{"d_model": 96, "d_mlp": 192, "norm_place": "pre", "optimizer": "soap_variant", "warmup_steps": 200, "schedule": "wsd", "batch_tokens": 65536, "train_tokens": 146900000}
Each number is 128 + 32 x the weight over its row's rms, rounded and kept within 0 to 255. Layers, rows and columns count from 0. Numbers have three digits each. The size before them is the row's rms in percent of the matrix's.

# o: layer 4 attention output (transposed), 96x96, rms 0.163, rows 28-31,59-63,91-95, columns 0-95
# v: layer 4 attention value, 32x96, rms 0.155, rows 28-31, columns 0-95
# up: layer 4 MLP up, 192x96, rms 0.176, rows 0-22, columns 0-95
# down: layer 4 MLP down (transposed), 192x96, rms 0.175, rows 0-22, columns 0-95
o59 107:095078119106160013174176139111146153115145133116207164104128157142134128098103113130103149122130121135133163117129133124136158128045086154152104054117135124157155102113121147140163048148110118131153099089169075148111156061090164142120088142164162100156127162178109122135092115171136089123
o91 103:095124113194082143074145103118162152115172161151118160087105109142122135121153140131104159127068121098187140172130095122138120121119194172191149150185125118117166120118095111158128181118174124103062150183058152100159113132141133194144163194173109120112121131086197115156106146152104138159
v28 097:128097096106087154130190103148092088159104148129185167152133164166133125149098045161136073124110151157144120127134123106154105170079165089112157141200086075178111108159117146174164163136112140104177169153169122141175153114186147146076112089065150147100123091134118112169129093136103115086
o28 096:076074103121155067162159164126080116122114138114090117141126118190116157184022120050124116093133105100152143082164072115154142139170068110164119178106132142086090162139096090109156170145111163144095125096094060128134140140084149169123132169131130115134131147135092157125104088137152112102
o60 097:106097185169065093136112091193158153119184137157102111092142111174168169085136158074156066173070140128155123137103109138113049101108170106107092102125107201099118142117131121124100154112138177109122078109130151106153131114153078088126174138139141079106112118083116092159100156078095141131
o92 101:172190152109170113087111177108164131127098126112138126130180145081084111113122134106128127066146116120126193123115133133123145141130145131079194122091161087203119129137183122132144056123131094176108098172095182077104149169158145132103109124113103155182199133118121179052121123089141137160
v29 091:150177113129114112101080150128146134142091147109101139088105116181131108143137099108170096125100109106084150127150184130067112099098126130137156110156146112177144094108223162102110082085086136080140118099109131173084153090150064177072130152124170087127153124158173163141082209134153175108
o29 102:154125133147145140147182150158135125128118225127102130189151130103168142194150075115135119098132104068085136154158117135124169148188124142167111190169133121074153128158096160083175145077159106196122120116091125137123106111141090056092139154096081128106122123100076120155120133113057135154
o61 099:081176176180148130120120096110130116106125052092175075131119158116113095157083160154069152122108148161115104172106017160150086115083142156128150090097150119192113122112107162119113080173135117156101145191148129123130144148135125101105142054141123129142102105156143144120132101146187145070
o93 089:110141129105136046148120116098091125141113144174168143092144097161105153134159165091131123163125073130128146066095157115127162141118111125055121213146136174178106080124100104122122128078133155118140123158124162207144083136096154188202134153103154089121106158101117083103133105144192091104
v30 094:187124185158152122109148147190064116097072125116122062111108110155109153150116152134169073085112195108119114176090152096130124144124121105090129128150090131083112086120120092136102147108136124116146132146138151132096070149089186197134053127149155097113145110074077105201165133101139151159
o30 097:163158181106150081148151140154184141183038123135138180086140127170116165087105139135129196171167138118126135081154090141129189127123102116170163121145100094186087135098137135184137167104150101106105165106108120130153150109136107107148034101172105103154104167147104193119122139122114125094
o62 094:085078109154112178151075115154093098137140092131084129153104163153096114147134151108082079180098174091162155183142131169186167145117112131209144148147162127106099154129128183099118140114133083153190154105166102105148049152141121141158202077139113158093137143147142125119147121176093092145
o94 106:188136101106164144124138124114122126102169137139158117152126012123156069149160105169134087082106083139115155132165078127144087094109134138011093122137112121123144120141130094095135111155126187126086124144129162165098136086105149139096146135105115130135184104094187055106114095103116107162
v31 091:052119158157142140169082094164108054085178127150105103098137168141188077123179114165150116095095162142135156157114141129090106137101137139115132111124092161143106140159142089165122231085154190110146096102088113148107160167142082114186159133154123142177175113116106147119112093158133136089
o31 099:142119123215112135106166149097127124132060132054128180192096157127086123122098132129089155069121133173131108125059132160176185106101143168119134119115096168106119133148146163132100112182096189125067143133119132099121141171112130151119146169100145210131106064138094122097135136131069106123
o63 091:206100164077173136120148117231162140109099121128121144098155097074115097111114201110152128175143112094132158164176104088110147126095156153119152084092113105147106128160159093084048135089110125129102171131074114125136105088084130132062141152124178143095119133098147119149112107151177122095
o95 092:158151062107140063122097112112075137152166121136142151130148125174116145127116120099117139189124166119112085132105140204124058169157107077099092111112164093124129180153111166162154133149106159059130108082155150148144113122157111108167147092080145046190126112126104157159119077146123097191
up0 099:113105132150135125084120145084102154145114131124062083132169143151028150150107147112153117103078157134134124150176152106091180084127125140098131191215113146123174140118122142178189118145139089147108100153138113126102128125100069137112132123088120146137159143162106106132156130055050197160
down0 106:177168120103119084149091153139000107171109118125166186146085146112157099125125101115118146112179113145081141124110088140107068155132119113142103157075058154139140160117109056121140128109102118112107115103187134132131139134132122112135142203145130128141149102122181187176108107183093097154
up1 100:169200121076180170138096099148096093160118140146183134072123112170131117114137099124100081099176127099121075133136179093157162146168128123124133088194123134070166129122122126098114104090106101106161088159115108108119111109068149210129107157122170117132168151096194150108094160104108134192
down1 109:091163125083085074163157086145154125108120124109116115128153097168158121153123099124077062131189201153145108132122164078144126129184176095104120056127136132129079150082126109094127116135163132184122172130145097176166092118136183110121111099167076177140195142149090120137149172164131099090
up2 095:067110087131117132087144164074121171125133143110128075141147076124073165100118097133183124059146154153133108085114159136124065172104101194169204107167125173152137110136119110136098106165149096149088086122180157144091123141113191150111136071142123100133152115180087125100169167123131175115
down2 099:183139130164155151117154127229137112168133114159121151130105102187167128126147160138080165182114138160112138136107121097206209163095109102132103133156140161131117156150099091069100138147162098143194123178125188132166144149189154159142172155112123175137145141094125109180100131163117100123
up3 103:202170130092190093092095088070109119155157151161146148139161198200116134094112083102102143144098108095107078132139078103174109114185175111109205137135111077124101117089131114130133126126145061106106142137130123145076125125154175063123101124118173173179119116158123136165104123118128147117
down3 107:116122105125133188130133151087088113157136130119104105110031119074126118143099104122131094159159086150096076189070151097148130121117081107094185182146151100095111161123113125177136153172083143162144088167117133117219125101108141107146194150066128088119130156084115114161156100149115103096
up4 098:176096127044137145105101155114118138180136111139087172146120140120102146148189115144097164108117183127173073152159113068149089153116086094158075177068142128131163111130138073152161153114150076082105145158171091132171113146151099099098173168067156186145118127131145099130110116078100154141
down4 095:107156105117143130126141089116108195107146110159141126118203098187155078126069092198085138110144140137154153142104158165138234117132150138118120088121117086156086134170137097107129150115129121086120080141096131151155106123121101164125063056190073112103125120132140087159176083109143105124
up5 099:151106168199173195149092169134167063150141088138138106129185043105072140135176137108066175108104149106131082134081117091126147100139145149163135126129152074181123120155158123118133109155161126084094107163157139167115065162112114127139102106135136105094113094133096140158141135141180127060
down5 110:198121106111085056133151173160152142129138165121177085123091134096160089112120155114187085129135145109150114098080118118114095153090129095137109067119078150135096124144070130111117140132119128174156168132118073122182152097072175154151154200140132084069114136123150129150055111102109180163
up6 100:116116166164125173154114130071108132109146103123141142136154173127145080099101164125159119026054055127095143174139138110050108165124155168158076156118137153138143114128098149137141112151121164143184146141159097121148138082138149111131116122142171204055136111134161196126152128164160163136
down6 102:148187160089120110147040128098154140133090106168109100082138131173098170086140143128170146152144167158136084092151155117168135138153111129173148117139152143134102158100148091123106082103156174084109171078191158121083120094143098065109077074087121181122116097152141130094160122097135195168
up7 109:099131201115089107092104175094166175168145060137124185115105135081166146081069180117082104150137126147153139155101146152167139145098124148103122165169097111134071169153139118101142156093092110115050137146143104103197088148151144180118172128150130128146150101139149174168124108081177098146
down7 098:108104040117126192113121078135079091148143185132187095175112052167078104174165106159101179159106159137156122117122133087131140137113100069138125109095112139140098095156093133131115099126127141095147130053121123152085169121089105118111143122149127146141137161064128154163091174178133125068
up8 101:094061133174136107123131149190128129170116142158122124091158114102118132080152097107119048140101123090112034128113141107096128133123152191133111101149087121107134153134171144176096080190116182103146104087182140167160077152134134166147139093134142091147152120198104149112150163089143074167
down8 099:155172079038162122124100159064094120058108147150137119166152094135152143170120119183155138073100113145097157140085168130092148094132065136116150127099141125125129200137110185093083146102103154179148125129104116081115130145131128124077083159125163156165087144091094102136096063153090131133
up9 109:110136086151072079111135164131109151119144149117125121123113136117091160156088096092157067163163091089128139131094225119136092110136131081157170122169119158099124080159210128149085166100104062130093126096106118099162144125136096146084131147174112108151148146090188119102146148104203083093
down9 103:151129115108191133164099124103123100142165113141148102082120126118145076181125110130116159028138114123129171111141082106064161125107115142135123096177123126108118113083108078134161118158195128101137153171147123134043132163160131168172089108088148088118114148170087150132090126175074161204
up10 105:115135172176054184054092109116135083153146139166112068084134156125157207110154097122088149142117102134060118133084174186107108125150141141083102101171128091125152106152175169147149134074163123126168177116179097143150127146159133138100126121165124154156120118155138161118108065115182151125
down10 088:147150178083200097135107133107092117128094113092096069106136120093178130069111087148164135126128086127135087092147156136195140107154177065110057068133167082154150138147182109144107119075121101158125147106139102136051037108149112139121159125125114111117148099116114142076130099110151126137
up11 106:105140084173074124147092192069123058131103103169116110134098145152159140137165109143197133076045070125119116119082189113144184136154090133113077159171107128133119131089111125168093133120166147143215115139132129135122064107104155176152138127090096118131151141132174092114132132152163118136
down11 110:136081089057114148123159107186100190098146103161169115136117123098068155112104077094134124137118108141169164123120160160116132199116099152142079127124123092144123110162150079086099165124092106123196109121094070152142150087109110130117178115129116167071135155149091120123163146019110107125
up12 099:091174138132099170113059082154141108128169157123116103125161084094158177108154176135082073152103140152136139173178170120122154139111168138056178125072135089124167161153113145123120170166123079083096127131093108116194117128147117154030163146139130152152110146126152136083109128104089153082
down12 096:138107161141136082100176194145121127152090100096080109114150118129106160102091100113134100135180132177149150101087103163168086136160158146163124123144135149149088073147145137090086121102114156159156157162140205070081183081127097103189110045099109153101101140107058099115158124141164113133
up13 098:089081067130145129145109107082108099106142145105218086144095170121157163139103149069125139126154156127099137095118077102202175162137133186127076097130140085077090183137161157120101148128121129140142181154103096100154141068127117098144146154108149075104082111135131150166164148202137147109
down13 100:114159219133083174073174087114145138125115091163118112099151081183145138113115091160158118126097174146142110115161137196118125088153160116099134128121157117119147140090099090140059142204115097116140166128141178177172126111146057141104083175137147121132135197095082105106093099106114116142
up14 108:068104146147127142079207134065163128139124098123065141116114140134097122120116070116125128085123143136119097210094130178098085163130099139163138125155156168168092139157110134102127139168153118122123111072124097130154080106166079090159143169182188090162100092149119108095120113170194082154
down14 103:153169189129086130058146125129121097121144066081161143120177092118107138106128127124132115168135103115055190097118120175141106172100143107102071120090101120125201144109108091108119177148082127095106153110113154061140089120091105158129150117124097176115130157128156133145081140142176071210
up15 101:123110190144105090104174114164147120129146088072055153140119151147121138102117086208143055100120110126077144115110102104148148126149136131132178108087104119166137088145147148060132102174125142080119171122179133095145086111110121143149154094132187114139126201156046133159114090176129163111
down15 099:100138111095155196190110169178078134126172092128144141147134080078119128169153139077142126131112130129175139105166140155097122114108120103093115133130134129109160132096099160150084131112133062176155063108088105154100071145124152092149167165157061163073181123074181161093154120072104124124
up16 108:085060120123125162144141140104198139100158099190148140120118105107110173115136161155126115148127105103129135116115098106158142134135092125156126148154131084082181163117141147159130178120098140123103141170112205098115211064180106152146141092069115101095099117076115181173085072130078086100
down16 107:173165144146131064143143169130106077078129143103183138114137128122159088158141047137099124164110088119093205079158137154099127101100120219091124109124099109147092086151111099141138127187155087151135128158146100079110079098119118121127142150130137127155179150134159079070117096124108134205
up17 108:070131144170147125114138110120182136135127185063125182133160147175054135049081148109167116097142107124109138180183122151086184126155136070130148099088166169109144095120172086137137143117141164142112142114091115077097155192161121130161112152087175113170090098155132145130133098131100087161
down17 112:140191042086175102112107107189106160147117143153129166142143135154100128128177115142160158191153170163167111179171116118090116162093115198138121170164142155094123084128096130056136157124094078122145128082146103138123143112103108118126170119139125173125082162101197144182137158135170138095
up18 107:109085124089099132084085128109083064161155088116141133170106179120108151149139141133114130146191158105126071106130097159116075124107137128195179057137101156155073150139149114144129125185087185118113114076202100091146157140139172146188081121139149125125098159118101190144138119145079133140
down18 102:093123163100094140145156128140139137084075166160149092186159106107147105079145099152145099172105111152134139128169183151175107125133157079045110110102126156109114062157081118095115143126182116097131108138094170144139111107083076070096157156088093080096090081096154104119211117135141117141
up19 105:087130120085054187120152143093099131189135098188092172142116116156164092124097131067140113109103115135198167127184116068139145151104085179142164114140147121146126141099161138113179130097094117173116134111142183115180154136181130084086112134155130127114096156178099094105122088051132156129
down19 096:197118188122154081176074146077100101099180103118145105102148103173120096082141156178145121125140098134099143092121143144203115101164072108121090124201133095148134089141130143164087168157122164141139108139174057140116064146126133134125121131068079132132126117119182123087175163110107093131
up20 086:123091158142113113077138126108120094172091127088156086112141106149082130106188188112137079118110113095114136134095160197126139142151123129145193096142129146134119050191143172086121112126157123144085136036133140190150198136126143084138095098083144173134161109182091152162129095117151105143
down20 092:083117133136183112090077120096167122116106113119162139143139138141138125121059089119114186133164080125178161153120129157147141125124136137075101179090143108164106156142115131129192169160077146174162186168151099125063114169183115190184151203150091093113103160115107164123123123146156180147
up21 103:090129148071201135168100145156088181075101125144124117154160153109087093142131111172114128137097125148148142089117128162149116126140153155109104208191110102128121205125190098138149148128132144117140157111089116121185076053095068157129185136144077117125135157115132162186129084129079131145
down21 104:213128124166118131119118106141180108138082104151195210129178097169151098116112151074139136124163083084102115121138095124170112124143096086161118147122154111147119116131102135125160130111185126135125105069100172122142138145164210125094071140141191143092098143130136050170138160164169124092
up22 091:183107124143123064135116187141114104171078170114115156160143144128122141112096105168126123132109149160053167147142140110126190110169139133100176116093136099141120153113125134080117143109152150167094108155150134113053133155132103198100135085139150159118081158125110147198161008135156144099
down22 091:084192169115143179132102075121133081126137148140143147112103069133142102098128114127121111149114173115153110106114107074142061156127160125118100117166172153070071112130139190118105202163121056150180149106172137106079133065139158095118154148120144099084125154191151088133145159102089161152